Weights of a small transformer language model: width 128.
Each number is 128 + 32 x the weight over its row's rms, rounded and kept within 0 to 255. Layers, rows and columns count from 0. Numbers have three digits each. The size before them is the row's rms in percent of the matrix's.

# layer 2 MLP down, 128x320, rms 0.204, rows 0-67, columns 240-279
100:079158172091143078105172113166125147090126113154127112122113073130117113115121122098133175155166129173143155132124143124
101:104159096108096083077092190169099115129178144144097145079150149209093052124140100123119127095108106157103174106097176119
100:098125134131125130101191182133140125148127157093109112085144157098129181156057103144131128145104105112084137182166118125
098:180123135101087112144142100172148157139076169172134053142134117134162127106135165109097093086130112131088058124130138133
100:130108095098132113098095138113105160155072119068150084128123148105127092153123147123122099105078115093105176115122150155
098:100133167131138110121138170073145074125143130149132126169171081176089146079168147135141100097111093142099103075077102147
097:096126107207178143125120178180181174104109185090138122046138138127131132154128134127101111169170079170128147102135134170
100:176166133071181090112179147109068104146152113146150184165126130143125211169134125099132118080089144110187136140147095049
100:090139033131081158138093102166111111119142080142109128114121181123201145104116117136143084121115037105088129152183151148
097:107091058103189101099151137120136092110183183118109121185100136106160125133102136118176116130107164118128137149110149099
106:174065126092173131122122097102137122163138169098169108120198124111144120155119116163158190192084149096117169093165144086
100:173082150114145082127121189140151124102125159138120150204155169083109106142097102129085117122124130196102126161135101144
102:092138140125171156167147109143116110127100167107077117190097142140161112098109121127143086164071116097104074151141145131
099:132139161161148166121113132096129121134188176151108112110139092103169103115145109115153103130109152151157169131123151114
109:140124129128113156099142142146121117171179109086147113130140138241149165201203179105177130093131141125172125125148128107
100:122162125124137119175093139174101145074157080164103140116129082133124110058061109135117129142137156161138126131182157066
094:177150106113118093229125105128096116085163058093135166115139069122150162100099123084133130163135182084108159092148116096
099:163168092146045154192179155117138149118184146145106099138124130105108123176170146136157065039155125122138152134116118100
102:152108183156119124171092132118191071109149109147164151102171117120164093145109127118120129137137174086144153125130187094
098:176091089083167073181102142171125155147173151108144141154121094104135156074177106125148166161100082126071163127135127133
091:164070095123128175086158120193135113102140176151141112154059143124174104120108115120119146103124096153209094105052107137
106:121141164128059164194129162133118124122129090124124114115098168136112112136163116144189141120140111141152085124090169099
093:138172181107097127091113128141157113123113123156087143138157191111191142047083126108102135116091141132132170163097114121
096:132181148072160097096100065133114188158127175137136108095126100114175147109142154116102088180163081117109088162101142152
098:138150135156103159139108135095082116152086160098131171134093083125130169150105081158216142125069121165119211107099094060
100:158144085084129183093106159162202062103133154145152124112101088169100113134110147092157173062151121136140116152104109013
095:126097090133138124125124127136145130038166084173157127138074105103172157123177201137116111095127098133133092160112101131
090:072061096124100129134131112155110175128124128060113091124113160131153139179139155143138118163076114104128124124161139092
104:122075097088097163124145143145109146122102108000122150098163141129047171111125129133155066085097120093185100110132112143
107:122131113120131078071045120106104142112090119137138108143136186110109132192140106155098208060090088122114222168142133161
099:120098095104147096174123158148104094074108106077101141173121160119156159146092143144157096177122106159157123161088119191
095:150117150105138098096135176183092189158149169079127084164075105164138130161102124156170173127134174168117114149102091098
090:153100137136112136126152102122180173164152166158129075119158068154161167084166201144153161158197113115122110167149112113
101:158168110121155155147058141120154067062135134146123113092125131148110153108121112097165084157149178100148177089189138125
130:145157161151188184128070161096139135122167142137178136122035160158142128078171115077114142166078131178118114133121150136
100:098154157144115136148145096147147170078099131107047156156085067144080130080161089149218127158132158090109125076168122111
102:130167159157144176105186140086130157216160146168108131106162085128050132082085101103154126130095134105118162130123122101
095:162164116099190135159176123117137164113134159184120100126116163144133157138130135102115148142104118074158146120111141138
109:127156111091077172144154145145128075110210177030148188139143125095127129181107118116085134106099124162171153118135124146
102:089170127167137104212209080161113116153130123132139120104087079101175157111155131113150145109161144133200204090182145132
097:134114121168106118115135147179152071171127139122151135117111093119136142130123138101116143151183148151080121152129095113
107:071121129198116064145184193147142093059176128131124179086135163177120123125147115165075100149146137146176130163128159099
109:153103088140117049153114138117223137146154138125113090115108092131101117133102129109159117116120168189138090129156159138
100:160129097131138133161172130156067106103140114150139126118093136140132167106114135127137131108147158098184128061166153134
095:145176113116164106068130116123149100137133138165095165122137148121170140103061141143181121153088091155117149172124144130
101:172139179135123056124165168114130163119112093135099122205098143112134138122120121179132056111140084106112073152107151189
102:081139134144138165143142101132134092115047157097158141153128149103124174174099113114137130121177148072148134146123163121
095:148147154105169135165209153128064160101129126179123121115155108174123114131161116227140161134141140110140085127127160144
102:136129113084133121146122125122185128109143176143117127168167126130132127114136110068119086146154197089101142114159088105
100:122138134155142167117152138129150134130132175185150070163144161103064157129102111085153147158119147103145107124096130134
100:098182107197110169156094118109161158090168136193124173123108142150092117127126098140107153123093168104129141104126117101
101:139128136093150137164113168063097129149120145057118107139114119096138121124138063125133102190146102132152098112129123166
095:155175147124113190169115160131090167187103050112149073115097146089169120160136144145115076188142043106161134109132157114
097:136122116192089054137105074172136168128136114096136155156159113125181185150137099130208146165140153131174131133106163151
100:151140092062108152139092087154131124104132137148170109080145100125112141162055156154049113140125098125152085137090138139
098:107118134159123161107136116083148099158113204123181130120176069084076139125103176081123179146130123145148069173131178151
095:123082175085161099160152124133167148110067155058139161148141179108113188165135163139059130145128160139176112085140127132
095:152139132140107126124200191139183132154169139109155085074146100137086077065123187111144146130123092136080119156169106136
107:101085142182129108123111126133118152110149110103090107166127123148127162132135089184109123124097063149135100138130114154
092:099165119128057063091165095141147111124112131139098136140127113132153087154149096133174174130107148156121091163068083047
102:120195109106156144200085165154087147117077111143125170142195118106107163158134134123089163111117140119150149108120143102
094:130139131073076126157082120119127147094149145102146119170145160143111143165137145176143160164179123109071077137149104162
111:076127139146127081123135118133055089143079096131091145145154156168130092124100137064134154087146160149140141087137111099
099:034155138180191092179120138072087120126100120058186193151151130094099100138183118130164114145087134128172141167129126095
102:160108135148161098056110076160106149106131173107143089119102073153102137087114124111109078151130186133056127152146060141
096:068113140115121109161119182133111085095132130139104156105110206106134101145085130116131144102171081119127131133131078132
096:088157163169116105114138052133111199112125166144087039086122101063121103101135156108162084175131116137167113172098087095
093:163161141121100150121106132139122095149125094106122138118120113095134047142064148115110151139171137166154185094161123152